config.toml
n_layer = 13
d_model = 192
n_head = 6
n_kv_head = 2
head_dim = 32
d_mlp = 448
vocab_size = 1024
activation = "swiglu"
norm = "layernorm"
norm_place = "pre"
norm_eps = 1e-05
positions = "rope"
rope_base = 10000.0
rope_fraction = 1.0
qk_norm = true
attn_scale = 0.177
bias = "none"
tie_embeddings = false
parallel_block = false
init = "uniform"
init_std_qkv = 0.0264
init_std_o = 0.00517
init_std_up = 0.0264
init_std_down = 0.00339
optimizer = "muon_variant"
lr = 0.0118
beta1 = 0.95
weight_decay = 0.015
lr_head = 0.0143
warmup_steps = 0
schedule = "cos"
final_lr_fraction = 0.0
batch_tokens = 32768
seq_len = 512
doc_mask = true
z_loss = 1e-05
train_tokens = 301700000
steps = 9208
dataset = "wikipedia_en"
Each number is 500 + 50 x the weight over the matrix's rms, rounded and kept within 0 to 999. Layers, rows and columns count from 0. Numbers have three digits each.

# q: layer 4 attention query, 192x192, rms 0.159, rows 13-31,44-63,76-95, columns 0-63
# k: layer 4 attention key, 64x192, rms 0.148, rows 12-31, columns 0-63
# v: layer 4 attention value, 64x192, rms 0.143, rows 0-30, columns 0-63
# o: layer 4 attention output (transposed), 192x192, rms 0.235, rows 0-29,32-61,64-93, columns 0-63
q44:469460497562514470422534541579544447440399477503556489433553511427457487478494548566513555413520478526565525498545468469495469517410463525610432559543456563499437522481470476529567537555595502
q76:503513579423461591415479618566622520355462521521484495452469471501504439462530512477548524446521354563559566474509504482350419474513432581513548609536492525437564460497471457453608448506406602
k12:464512466469628478452580550512527516441502596542553444519526387483543481467427565540484492404479586533416512567467484549436522446535445513461477495552571602512457588466456477561494473547422521
q13:463511514517474466435531585556499608464450527492549571542559502459566582516442584495485443447432542536423488539508510466548487478405508494561507486470440405575593438470485541472456569586430475
q45:415498478453564464481483563521548576528419476554499429511418478582435523564413551466546436544445525580525548521612475388526518519486527517496400585453458529541554391573479543502551617574507452
q77:548489534533442473527525451515513418426472480432568421511488460504480534484394452548581483570487500499515489499540584536494382484521452426449464579522508437549554489489552451561459539421466532
k13:568513496499571467488489629521391576498439646600483575536504468554422499437436498428385609446543582491494446460535455514479447555467510475503515518452472548435426529541373584511560506520494459
q14:579424449537517501454467488509500527510492641396530442578482517451522538511611491454532436535496440583440483551471458541446449518498422465548398540515466509544521487435415434425480585486525550
q46:516523506503565488457455464559537469555484512502436547508551504590509433464409393481467545453448532458491499542424397474488457525570457575494470478595528538551508534536515449472441538486530496
q78:443469522458580580497519456535569503709506660483453469444496472538477522540429524481504396481525499510387476525446341353528581553513474565533486414496565386477494516517388632521403470502535399
k14:558551435555652366447492495437463513425483589493484553557450560438484458460557482456539457511499475485499494544468488450467453452496390446405523505449443447549579503514406456546477622522456440
q15:443539468499547495468536506511475553492498395561430558524451395497577502487523476440558469522407524622516554515361594536516542563444465445482418532472533494501514510519528569466419492388497573
q47:522543507483543493466449428436395441420479470567515533527579441401547597507495498422458522458517411499455559489499481531449562531539397450631510586407372472426418530589519463530531505522479515
q79:534508542507504484537372503489432620530489472495530539402508476469572522626560547492449434428539538409476605599542414571388542459482395480577445469526486569513466638484514521538447533480466578
k15:539515518515424526547495531483572444428514465609473522642511479533472490439449472507445525472395573523499563476480455525567524417551431540510483559452573497419480522552438536483577571530495594
q16:639504530566455546451512469523471470417417579456544511508445498499520547489445492447483524539514538571520473566412459545480515411525470460552531527589445558463540525452532511501539542567527484
q48:535552478442423461484470463503398427545461545555485548543448608483497465513374603494439521521578488506456543539469524490536533504453485472477596452575484467501504437418547542538563534490520577
q80:513541503550484459518521492523522466480453436483450509511434472504497475475487538486536463521555496519485469512494525492533519501491430500457519509506502519486517495486458511504505481480542490
k16:486566482468576562574505505538525467546611537550501448449484416527477526521481419560420439445520599536397612492547542511527440467444493497476504506472589516479430435574528565588454464489499459
q17:569501449538490482428560444501498512500494575451535536519477502522521592514482514420413520460491520496566530529496481534511572518483526514525546482515522453461530514444491523468531510507558454
q49:495480509484435506436453463497533459571502530519470536471462558493480524522507556454541416527576553509434466517521422445524506526598458475590522487559419461429539486508495547545512460534565561
q81:526521499515499462481530476547478463423478505495484522519495528511485509478494501479502480494529547572493499548497515494488523512505491513501533472486570515510502501452481508476502472489502498
k17:490494477501541595559515489494539450520479515494515442411503450504516558529504499541491528508520489551395507548499438545482470503492498462493481522486549507498452468441516549492519501500433516
q18:454494434488493469548526516523520482542405430492592522523513499552493465468524487504471484498469525489469509516512487508473470558507514479585529492450514502487494450476469536496510494507519407
q50:483492443516462460477459509570472501445456453464517416567520516425493416487603503500550520530442492483539477508531459513488498534467537534491511493494543567501504553492468548469442399538452459
q82:573520472443487547510503510513440517537472505496466523516503546498502501468514501543521514478506494499518484470526460481488460528493499494532498483499534499479534501499514496492510479560475502
k18:467459445487470473461466541522524472438526479529444507556487532467478461566485545473553445558492471496550401420411556549558509483412452445580469466543442465561585520484521434478524528455494506
q19:496490586453557521527511501516485503493541503497519536560447453499445541502445554473445460498482440516540471513477463500517498480496482534503529507597521445415480500512524526553483557532508550
q51:466438484455520534488572483490465456530537494521582567502449450467497564465456528452504521500538492503497520486499509549493534444533475515485475481476506464508474495556471500456466508515497525
q83:480516515516499524479506525502559505489557511463497478454470446515454498540510498469479511527546531522476506483461519530504529473533492530459517491516487501501492546478538468497474540452469544
k19:534539523554527554540519458485436395464498491461540548534450500549488535464503491570484447465526641493480507497503499420545500477551449491433455468495509514580478473507534436487475516509536475
q20:580482481557506522548520549513481436518609417498495461488424537484447514516488556480479487480568538467469508564547514424423542498513497557466458411417510486501565507467556571543522554564572516
q52:497538585489443485563525469581564492519474538550533628474423448492541549455395433473546431533563471435498526535492453466450512454573478476500515565460463452522401556555526486401524511557427558
q84:462498520601493454506510536492480548423535523489488515488485491493486468430514459442496468468557466444499482462496504464515567482533530485526495501475460543557460584555499482451458503426549578
k20:474467503423517527524508629421498419464532517514468547490606506481508567474450505539484486517587486460560530560482458477506527458464462492418489521462491559471569440571481579487503477454441508
q21:473455419519560500457540437488546506472515492479494441553480603548495474531528435361470419459400575454523484521463543528531515509512562584416510562502428515499511457565477459482507530570568469
q53:487485443509499567477565548575534512490464489473487457478521658576467416511517520490533519539519509532459486559408547438507449450517519530476489484456538433561555585502529480398425516547466514
q85:560526464495491513505555494520443398497470483434491495468533487467493411524506481442434468541489535482442508508537499493519498533480452484526504504540474435450465494460547592568520556455478504
k21:437469515454442500536482430499587434535478518482535522440462427501522527491517477524581453469521435510515387454513483477529527436433495502490478492562424587475439446522480496531538493520495454
q22:443479439491442584502548446453490458536551520463444587519554495519537535570582471491517461436523580568458557532478578516474548501543440361379438563414472486496371540378535454491553527540514454
q54:612472595518640580485523469565470559426517390414441555521521486545619583652500436530401529477585583480447446575492375470475634583461545402427482406484560497506513530566544525619539429593546464
q86:503545563495528578511466516591489558394522480466467382470468471549448572544492523554528508489594534509519515567537477502459476419455594506470507525552505452578443439500520435501392496516581574
k22:479479534509548528507533546433574446462498547503508536471512483444440416467572548450512557514488498530522464530537470589447525456528458466465498579474556543512468510443526542504554484452506520
q23:557540599544391581535557505585375458465614541429498568529540642524529509557519484518554540446599719499439520539523602447512605575474505381390416624442594529472416442504491477598508390527543444
q55:516458539658447417421561496514485399538569532401354544532470507427540435596541470418459584466577665440464571541465441415508489471513613430385458478474738506636533437621513486491454361492553471
q87:450573572468590503480500631490494408496579655590500608489544364446520583391319579610377590436582558539467520602416522450499538402428435607513464586547550493505432483559515481462474599598552493
k23:490542482554547530488548466475512503478535511397460528477530482473547547511472420543471483475488585434502478514504554493569532441536495481434512416516468549547477472567539541545530511535538491
q24:542518494565578462495523477519543484537556527499485491525429449473471517538494529463460433489532467470544542504450475540481492504510484450529473530604431480499443511519563514532397504561523556
q56:508508524487531527556552493486453434458479491514470535485458484476465500533418437449499523510546490519523486523525531532483537490440524548524505476525499520514449512570564517426525507474528542
q88:574508441534490527475510483473488422457504507474485539477463503452467477551555472477509467626494520430500471472439507490469515570575511442420482528526481517507429583528577477434453482506523517
k24:495590466574530499472508491502381474498547530349578520610502485589453553555439457565398469486559594512475521510482541536590514425468534422508496444517399497546523448623526486572465517495554485
q25:479491512467447563484502544499525537560481494519501428522490493558525480529527401446419453398465453499528486440567523408607555448476528451547521494525463429424407432440475594500461444463536464
q57:491480580447464502460423503437527498473510470552446401551443501491475575514503548532561477476440464560547314527541535553541567484457391604478510492619443544469464532523461515366420465460518500
q89:357469469528416492475569446493481523522472428570459488594543506540453451507537503488580518542450438525492480543525559538567537526416548504492515454486466527465504434513515416453507472491475444
k25:530468580497467560579502431506474597486507525481461439500537498465522578517551528472381542485455379492533489466535401525506516521508498551475480466429415495578608591394499478406489441379508594
q26:570518474539468532579531536514469375471478448484511500508540522484582482432376628442556545551509424571405471567493489528500490557433441447627568503535499510470454490526506510398444533513475561
q58:556509503532508609402524482465521513552608455564500504437521483379518468506555493486425530579488524442488518549451515471482545520550393524531460581525522553490505533581444533527512448467455437
q90:495498585550611511508505522492523427618522567451481532347420499463465522553437623435468555430499591525453627595497483457492639547477511526492423515446485542456532476478492489451500629516498527
k26:425513473453593497500464563548511606509524464474521422492569472483480555532510568463453565416503549499482504509499379467533472396490536608507499566519573474612562501481471508540508516395535645
q27:463593457524516470451514503571549486497493575490548534517496501524482454526524512461443495548394448437496560557528439447552513498593464547487579548428520506550519527576585489448626481498505621
q59:412425530517522544431510470636502480551502484501551469503488471490496479564565549482456456528520547425513559535547480448501581477516469418528469416478476503504424506530535439584511511543587509
q91:432513543401550530559573476532492515516421524598562561520509417553516519566411444461519434478596605423543570494544511540515464442606460500562416509415534537558459492592472504591497620542450549
k27:444483571497529510466501439575439488558419562387502535460432480506465539586492493466558434385524535484539497481478517511583413440495514509420441559469490572534497573556379383486548604497488449
q28:494485495497538432427475483492536506453527537546570505429501501505526607579397572557446434470478523564455452463495497412518509500509449555410445432530510514444448580426523479624480488487462494
q60:594523458495574451516580518508478507467548515560513477502449515438539388492601544505531497463546444517480404497496441539469494406557517437541538473490477496455564523492464481478522507481455485
q92:549420521440475510476495572598567385381492547518535479469455408444494492469517532529500585437458429550474549413495400454493440463620441528492531610571511456413486542472459444490542479439430584
k28:625466558430714438462542495504507528414505636579451459409447396447472510497532586469465512476607587445484535511493524472612552549482391477513501547451566543507483562432398493621418480538400513
q29:494516498543403569392454543494613577462546443527467487497465461407469441540484492518540459544488444478490570516513435530439435493447436438582534550499457447493526539438492520471587396465572568
q61:440533512527498547526511484490535590530576490476507486499493426447539507398520525510619530407467525430591468429597546506487449518506541471573547431588480572522499391520445450576465508480537542
q93:482467495546456592495457503381547517565412519460466438492466443504550509471478444549479514508438452594569443439627568554391471506528518487592586492556419577502556511506591537515565484473444501
k29:504589499350361517558512574517509596424484442550500349396532346522555484602472602414543581496390496569587498579547436528484602468477524660478525562490603553590576554472524545535581436426424505
q30:476518538535467558463545442552541424570462558530526482592524500459476542463363531500538515513477585332457519436493487383454557500493442437428521427490594392504553515497572530561518462547514432
q62:483498558485421527499516441542467528510579327520567524518550580435540565473429415425527447492498533563415509555522408398531552465539578539458516557529599522430487563563520533533521433614539513
q94:516552615466430526464484536442396530479595526510607528522462427482481518481404441540439489422506505534561422480532432420487590428484532536601471550482535582425562524547545533417667632643431513
k30:449472466560504410441569491507505459492469513350528551636508512589492608481530570557572516427482482495391350513553510482431493368475523518436508430455508450467458451586487496437437433579534442
q31:413437547480560483465481422517453479525474596421559483540518343427523483526471530434559402457484572443483560386580532491498465479548489519551552559494516604494440528521532392502446553514546505
q63:526485541590405502523453489522464594480458534528492411500529496552497452495575520376460505487508497513625508568627443557532481455540538449575546496434453541432487563586558529584403530443488553
q95:490477589502480429458459371448479509594493462569585567545517444425517558445419423511473419488601559443517635507477462410568579518513566490568406474371490478472450481649448489526470509561484470
k31:536463563484576521483535414493525529431545346455542629483478541503593421519565475513589444563503469514574496462499549482559434495497418453475512365483508547546490437463490368449504551486426498
v0:567477569502459494514576510481466515530504472482543460429484411557546514474504438416489488439498499559483452519532528530518401518535543424490558476480492475456462423446418577470519502539469486
o0:512530519589514546511418520481436590457444519473573523436526454444505471492501508425520547529564505556452420483455538591524451561521422503468516425527452544433596487442515481485461569524431534
o32:454507445422534463523570468451530500498489508513506498618493489613514561408473521488474527482552623446620463486514497452460508612537546461445521486490514513600470487486511443499568489512605504
o64:476491476571468545455440539473481498544520457453475467425512518476445475463509421554369414537448416526431516510578506497531552511488453530548462512547557461452431549539402473419498510515497471
v1:508408526537422526414574481467652505488528436478522441523492539611492475497398504391541484478467533589399494544483469411509573435518509446538535400558585511500490513480526474500513546448437547
o1:442537528527524491570568493543498515564482438481487540488525549396511463476504532628476536426464499522623471465492394546484614513478423441475508473567563465430597533530538551440495447610494584
o33:523569512377477481470443445503439505494440494504500501511505414494528508450516492497461413461547432495535535487514522423482488511528540633564427470462523553615501565454579490469452563473491551
o65:508525574519550581524463456539533467512591533452424486493422554532523466508541454447481529497389516542478524511469530526485479542507535523459466427504470460475525543494461483544461540489490496
v2:446515439508503569600557414493552535462519551479441551498457453515480445437412485537614547471538478462521413535517488437480482532481517549442464451505411468494585534502520437499591502457453505
o2:538523441487507460586496488542470507594471435509496505506504558529509439496480551495490537399473505591509407443414425481561536439494491533436592538583492509560492567507446439449491490417448510
o34:469588474525633493557493451537412471476471605512490482493509493442522511537422470459391520532493375454425618442459540560587542483526546475613473399391550513464490446421511522550587416510497511
o66:499467452535450479518526513556565512487431553506572430550540518470389564475480437556555478521495543505452456527585515463417441489479495548395514497509541517492542437560532535531490493442448472
v3:542558502449415394522461554418471483499533528509618556395546459492535390536528570530460505514495618496444552483523540539377534475510536545441543580442465511604494472416437513441524482479519494
o3:575498472495470508418537420519455436415497532462508514550430593507447577466477484542628552522453408496537516602471536470443475494558531553463531456583469458512492484506517460558466463580507531
o35:474406501447487432494508555518501478501567442520509435508558455597514425494571465489493528557535505430505513471526472521532438535446438484515425500517583522480495518461427543507474520541565451
o67:578558448532509449553500532425439419509451487473603488473496507482516339508471445416500465502446472494492490473446482489545403592511522526459477550510458543538503554498394486431511552459446621
v4:553449490508467569536479512520499505531470550447496504503550494478549627413554474467519547557545473515564560512539484515547487486480468553511444496458494510516528485484378543455497413442475480
o4:472470592538528467483492596526524486486540457618510555619499512473533387473497487579503476464490557531530420577514477520426586476540559426549466500505572414483466495485554492453435541470438500
o36:488645433474552461514593498452488446524424497447460464400476468521484562532525490523481534476500461536394528495486444357488585460563390458545483450423439612482505448571469577508530550571540497
o68:462465564487423589511526540453588486475602481520477559584515502510452477334510514511458481543536498468576484475543422463591501534535545599536523477532474549490491469527480481527426519516463476
v5:514568521490409525519551409469524568443490500546454499511445535497428530458465514376494558450418467511552538505455564510594540545516525493626487480461506485463420454510502398564424490588546569
o5:500394500535535451462517506497456479529478506536539537663479528527570578566489503476453480498552426481489485496407454440479425489525575410531500501466482520421512454502556447560434547596511485
o37:542595513516569470436567469450529558501517494458488467468554473440503466543519500508518454598489477501461508435479557510448356486520467447517585496569519458528595629472526463523404499429458479
o69:436513521564460630454422507450500408559459518538454545422540577531503528489523529519539550460396467518521563455556472503422570524447547542504526487510550535506427434510530457537552562452511473
v6:585446477431532410419476505484406512451427568492444536495478554548417518511544537492537525514493524503505450546544482407444519578521576533506625432566490479384521497583563530536455485533595522
o6:404490462479470445519476482503540370595475526612441448490491517535474488515522398487459515493455541535469490399475518573508508475513518493567509563444586439458432525470552454522506479451504452
o38:495509548436433461464446471555447518594602520468484502495531588582533416451457508536450566607556542481520596539534551517543492438515435495463478459410431542502487449469440453504476495588549486
o70:488507493532474584433523514517529533399495512505501522477473548499558509525493513433456528481488487455575571524439494486457539505476566527563612352492510444508504495411457577515460500475490564
v7:506487510514512507470482519493555445445577569519423550482529480506493511517427440429468438507466514525574431534581541508528530486468442543529545528510512509522405414488383556591453490479518404
o7:486496479429492610524433495474513561493561539472531449450456525419501478494546521501488510429482590429529511486422483537505462513564458531503627564435535416482511473526546426527466494493483465
o39:556413534626500377518580479484633435504480432417419531452545411557616513526446516598536441563496505505601517463496431498501588497533449487511456433499448538556537457544412569560452461508423457
o71:478533446429530499499550558448460506499464518541538532613526563472433517496460475468469527517497488463361430585548503434559582442519441500481443542544434493506610556447522547459462494503562530
v8:470494547496478576645551534565411442520430498443501491601425482378561509509627423529446519563439505413525559548513451401520456521583530611535569490479501465498554512536519496483497443501488474
o8:511468441478527545555435452516523493396555521565528444452471485521538492540579598501517518558523545476499504437422507500492468529559483456457450472459476559397511464539455433520568428534471478
o40:531486454581510489490545487536551430511560453510476510503474572595470461510386491533465437450543472450472443519448511422547487538509568546488507503457471521534618385538477445542434483434529460
o72:374514490432534460491543565563453432554432459492472477474464580495537421434523543440598440513416555528500494530450525493536553447510486489514465474503497536539532465476501566526516410426482536
v9:463452466524518515568399559417526477564524449447569408549549621532498504409511420467575554523442566527450483503534532440510540544529518492478486397526401509439492394556542456513491473397500449
o9:517425491539552566481582568528460490428553522558425575536562303437438555540490463567538526390550508577549468476529545537511509501501554451463466645471480528519484514532492421514494495411445460
o41:410566614582497513405415430455423515546478499458539527568476515485524485535584574520487448584538382499421549530453486459483503505472515501523505413550555574578452499532492617504539476492508548
o73:504475451537462487505518473459543499558486495514546406393517525546506526476497584510464519546560528511466529532444589525451497499469509552471454507515549393510453558475503503519446517496475548
v10:445529540612511463482450596558416556415468515531464455423414435526452517538539605580587479529406477595488536390458491414489528486497522479448504479471501465449475598552510589433417597576496482
o10:475454473450541536523490506491505492587516467568522486446572463465526505517522418426485479501521540519414545562473516575545552524494531486506532524502499540503552398504403600465580419513565466
o42:458434469478500523494566538554516536503534539557510509564436548514462499436439569492472495525506575387611469508500563491500477479487516541500524474537502482486387561413513580585520492393522435
o74:518475467501539535450427546461446490585531526525543497435522529488572466577485498421469437500536489498412542519504424478508533504545549445552450403534496504455550460591456468555488584528555492
v11:484498522550466498623391492509538549397474451468422514406534548445417493452496527588489457467472467475368544424414477487551457438488611503512474519529571594496478507570520457542507582507537562
o11:499490400478544519544490494519473552444477462497479614526493521475537523469507512409503540590479464495515523498500473549520453482504360528532488435493375543598499482487597569477621490400530512
o43:514533520571633468506512499425470371549479387448553479498484585485536425537473516486461393431530544403527538488520536406499522482468481534470454494537543416499499456504457525462553605547502552
o75:498501474543506504507434418451459530610434495568520459373476480512556561422480551489495417427471463446492511526504466455575548517481561473465494395481543522397448547561454506572503453554531367
v12:536471527483530436462416484555464555543536467456378525487513623437494542409434594523484479474466474533545508527575517580463560515544458421523527513430489552439573486527413500397517485544463478
o12:397431399430473531520528530397570576448430460570524481487499494502421524466537491494535484508521503567430411466562552532505563508422530522557510501479508502538468464461456549512454461487530533
o44:580534486420510541493483593513412469600546354491437528445508579496551534478536602518451563527497483411458629491521420578510363380438443540467450539492502499532622484461525552472441497513486450
o76:439496495545520535423513564532519448556543539531473452577538444446539393426464480520450528488646534498472481593426464473447539429533535586537487526455618523502432616586434502587414446455538448
v13:459552627521456567583503407599476558581465554535456524494519457431450446363537513412458542580424533430473591573526516536518429402375480574540499464516543564641552550437459447488515488498545510
o13:529450511466497375519533445444537419522546478472556492515383477496466637428525524540539483454465515466500506480447437419475482438469575501493448566413416505428472536474485497583582467534464438
o45:463499507567520504505388594500550597469534503471477458515501473424431456609525472451554513487555505582540538521500461471519459444555335503520507533534572470455595503441609455565513523554412469
o77:530500520508397559410539525503320525527512523488523486414460459505462466460405457531423461517552403561591532425493463488535596437528565442458557458522459526476543470549397509445522593604517572
v14:525527536576620506513442471485518548527432533576476482563607459517454490468451444448488474418506499493479481536437526416499523562526582544631450527468537523475497510394538532439516505586463588
o14:494415542524430525521465501503437505511455441519456452467446548587528481505478404509482444433442517469490517575559535466504508469477535505467555513525494408481511491469486584544560453450550466
o46:549516477590525500489640472521505509500525470522462435555512483449483596455438510523519399541458443553541465455473386574434451576514559454551476516434489575527451569558496496491513541501498473
o78:449371485520379430519488457516496427491510407468584533514589455522475490474553486476581547463519494466569445453474552591488461475440509521443601398440511497522472514617480486419513530465459454
v15:480541554522461475491536420556491550507514430537527459518509473579505512559554501479504471499527421627479595443609477411546504646412483401494526430363456557586469428415503483520558471602496400
o15:511581506544521495463564505497554513486549559578517521460434513450523492515529513456536392481438478420583530472425433454493511488567529476494581515557564510517555487537510520517407470536424565
o47:530517454505534453625491553473501463376460570412484495369529458535481516409582512450513595572561542473422402556540484471442473470432502491390476546441368458460493463506437561539590539497599500
o79:477420485660472564439500549475533489520505525582501491442558472443538493421517529545444526521439563544587523482492520509560539516476601559468585471473509522527466481532535424474521544445494416
v16:559467456491492446523518563463475447455459522533517547508493490483492562387487483525533528508579465493547517434491536557507599461455531545488511495417519465525538481601499517428513494475446502
o16:500577438627515513457445465550574499520453469526575531441473527521470393519592533456581465539439540513519474416566549548576477460447439465507486449542451436420461530499505540544460603588477470
o48:483543508488427487563463475462458515467492502427537412540518490504572487563574493431473558478487542571576512492502406500540408466585591402449546540450421522580502469450512486521588479410461458
o80:487443543466526515469550527493449483527476469431580485496520516485497484548447526548553529515536525470408583460468473454545490501491495561407424485481469501466536513535497519491551479474482493
v17:500638460462532456573523486516515406494485454563630506469489539487459533502584436446445486592505508433548424427506486443501533565541553486539558513493423483561464458487516428382554441430465445
o17:437464556547573484487519524475406578558479439523498586602556495549629507480488491483572520535576483521450467563425517501518463536493506444473443396504470468497441599478478531433528523476552558
o49:480585521427491538445490488438492530453548476458499462438453472469432589494499523512529492428457470562474504513431440528428457512538450533546554530442471571538560515565529498460438542558587488
o81:508476533464452436545565531555524487491498479483591474506590467561490415502528421517562402543476527415584561377528549539468490463563375494474578544478541439503538544511544499506495493428419531
v18:552486553558450446430476586529591512462510575552565411438369469540573457512469516485538571495421540397511533510599570559486505526547540433485519558324489482486446492446486508391511385569571539
o18:526470559445490523527494481443413527537481420477514573541479447493397453526463551522479456653607499566419608436455509485489514506502460474480479412532579562446544480540577444496445527468512472
o50:433489479516511501494500520506485522497475578542555560496489559469520596479499467490518426455513487392530460529579518423558458480446559529466561456499470515575447520500441492458481556465524527
o82:470611528484481504533604535453480503471520475508435503508505483424540470514466444512459541525528580540517470519437454501540569559504516503490541526438480553458589449491425562481426658520456550
v19:480596548516579444461513471550441521449507403536483465597593444527457412441507489498500518568450459531495562549470538466496594500484502475523416503528486538506460389522505521453566473531570506
o19:547544434542462542460501427381469598517550519491474496469446424468526545545507554573394522482507444471497455433491431552531564529487516504518607448462449519554485439575498530547530500471436599
o51:579451511388471472452456555545563446545462433440510515498521538485358511464481436521522409472490541488457493493481561405551462533544395525496492508484418440528489592476529468553422460541513497
o83:477513591488395549446475630531550442557549529522574571578503503523475530444455529460605463475543511480526474446479395514498460478559550650529422465471406511532482464508559467495471567486520539
v20:394457445506484601486488439527551496462565497408588533544458448498522544492456451562548503405482460497428435506487448598543522418473449523436504503455542476488426519520411514467592451497478436
o20:529446609501536413486492530476506508533421520479575569461566569486504476506456442473503524596480503537479488521592451604499433585529521535449412503494488467486504493529497460422433622510504499
o52:513505416551536423552550516539568536494513472535545454436532398453506516503464533581512563460451531547493565521457466451483460472473554474483408535550510511420537457582492482462466431436460628
o84:485460496561641583494464539448487503486576509559439548499530577447444498511495536481421553553595527511414469484507466418515510483419475544500462470560506506505410454440519538510533521528620467
v21:478538585431480477458442427544482446527394506446364527549543529539572560467484553532546416508592542513453496487559477531532552408512586460534432493545483526473507518537525603538481461453472535
o21:515442477467591457501526457494475457467524551546433445505521484505508503583572466454557531539557535521458474484595508471449502435523567512534478483544548453564534510427460460526562523539463564
o53:518516494431514439618530548548457494523492545510599453499409577468551557444438477551402501526604595544408585483547530509503440499541451455511564539458460507529487575493583459428485546499516358
o85:476460503602535559463576533528484542546582494453468551475476501471423550460447478441532427452426461489498439504444507491494542474504525509496480453476426488452517458520503502519473537489491461
v22:537495563636440560449479491598508471528504509415461572439516634563451438595504460542465426551421491463518525580538638455610514438446460484539442572482498483508503512493558558562504496511482542
o22:541403623469570443510532517495463478450522568505507510609471545501541590572456432499465498575384481537477471502428511435478498523548455482513543509479441503426558538431474434501557493452547627
o54:493481403433470534414474528486536403517443456497482529486506445416435468513544534527598570462562606503460506580533488465416538429488524448509487461439488439540554466562434391526504566580525481
o86:382559463456495502546595472598430546433506424516508512554484532598534519556459475464521524488506436474490521460471461546567480463544574490493433453498601554432500417438465617519593516596507423
v23:436483543554487472445456476542487445463490464504452456525481518502437489547540443417525461487494378487515587510418562526403448507578589556500655598512492468553502450454482514442478621424518490
o23:507511484493517423571462504544558493498522513491616587501514456558555540438463496585514469441575444423462543476460457492556462463528491509497448521416473481452466514595530524476616417396457542
o55:436438463417456485513517511436479603523510500488376554518505564437433584466441490440541447515457588540568490478481603524425508483380502531471505567502535521495545439472466465499471463604493442
o87:506634505479480542484491479596482523457501547550588487453480528502572485562414513515503540507526630503593559502527579531473467458572472505428549461575548524537467572465471484513511515461476449
v24:475464429550516475580474480416529601454461435488541477438482580488503514608478485450564421398490384467525463480562491504518497484427476404540425544535552487418476555467551534502498500436581457
o24:495525519551510452530511479488471513411547466525547506449471481467576514516527478447495482528452542551545449479501491437486517482469465449522516519499393513512476602557519554482480501552406452
o56:482553494401594469479458511474520410533504500495434538542465486452551469435567513532532555565462521431469490474580530492516495627526548473525505481446559326531565374515487459542504417507454467
o88:525458478510538568530585415596574450486475544477440445422456447516549556527464537494454484474408452493381495474466561486453426445521468510428411501548561539535483477408447524523538559512595521
v25:571461415487441506505543483391494532530479512532584448376491451421443477480496537430548599549449510558504528476462449469554519430442485416567534505452588408461388585580528460569464560444545482
o25:470553504507594573482555418554538489530541476486479534552426550624487478563485527574486569466503566459449482517471465485508483482579470566588512490524492508465558428452505482492451465486498521
o57:532511489477506439538493378507573512558549469573622396514563452515550464470439487513494459518407474539564606506537534504581481467527581513523436572451378532459441572437522483494457522561532493
o89:521552527332570475496454570562360402521489561486531496413413461527543498563569534409547418559464580458606533635408488620440552512528432484484443473465509436521489561457485415506621532478484475
v26:438468481494503443529518497395470496501535552483528517580595502408491622509518491478501407455538523480436476374489522489455438547584501540435461443545541552470410570491536407541523464575437471
o26:521482609498503418434478542602491522471519479441481550410528495496454498513446595501572476493520520551512510480490451487522461526512440509588589465505565470533485519495537514516471540521498465
o58:518560452604454515510518451376538437522574505519572442572477547495525447371446516602538498539507470515558450477492564492526620534419525563467436501474446549514497454398507449538507480498557528
o90:584502452505504487523555432457479508462430484508530593444510516528474467429557545527493618534545412427520556559439506460532492467458472457546511524490475495481440548519478546431475401468514491
v27:627554526478457501471440550501543454408488402445586518486478462588447435495426509450513572496456560550437554497469488534461501453508646506508563515487590466422551480521489500498448520491563439
o27:496485537578435452462512558495524546574479475419419541558414515515469510525540563523435510489483510428495407512537588477538491543459396481492506542495491391427497519578497458479447538499484547
o59:525585410606492466468494486585435428449464465571501522477500436461550557440518501506504476500562359515485480358389475465492543536579580478497454471520443479423516491488532477592512503560495537
o91:471499478483480505523410640573508543476516517489560518434435526454493446480494388514470435560505623454517413555625466536493469565528598579613538374519451618492500438547400479479488513404486581
v28:582496408564564523559446509596523412423427498449480475559487443471504552477580528584511459466467516504492541527487502491460504370573460477539468579437444420478546446395383540480546559451514501
o28:444519471521488472496404563509492540483486437404610472535497562620385484528488522509591426549533472549471475490481496481585542539385546562519501404541454521502385420605530520438551372574563497
o60:492472553568462520482654486488502650527530488568415546414490454550514470488462491416407566469456505571546473493555557541451540519542423447469464536601627465597630490508488584497492503488523509
o92:490504491474483446554447451539514466530458489567518500547511505468523512538447460495515452548516549503487458501527402624463449530636547566493522524494512530487570494559518541534488500473476518
v29:531529496529441442586466445468493504446452546520420432457530480515486516521518520522524434418443447492491440470399542528418507440543518518473475477462382557524428556440528467478449517528572473
o29:494463457539488469502572491458451444502495455407521576477508556496513475526366483508498541547397438509450581412589558460480465561514512516462458528513542467497482518512455500330507499501490475
o61:511423548453477461482510508446464519518479493486454522501483559489555527417533437399431423448485489513651607410552475410500484502438514450614490531567502485614500469532433589628490481442519508
o93:483500504585529490528470492503619450461543518535497505469560457530474440419496534603516515513540496476477370595431464473498565475486429573456584543496504539506476511615523412475513593492429441
v30:509531507478430363511560552505537438471538472442484465518445569496420526490513549466513519482505470461506482513492505522548399593474502493538563428545475512519486566529462526503474468494482482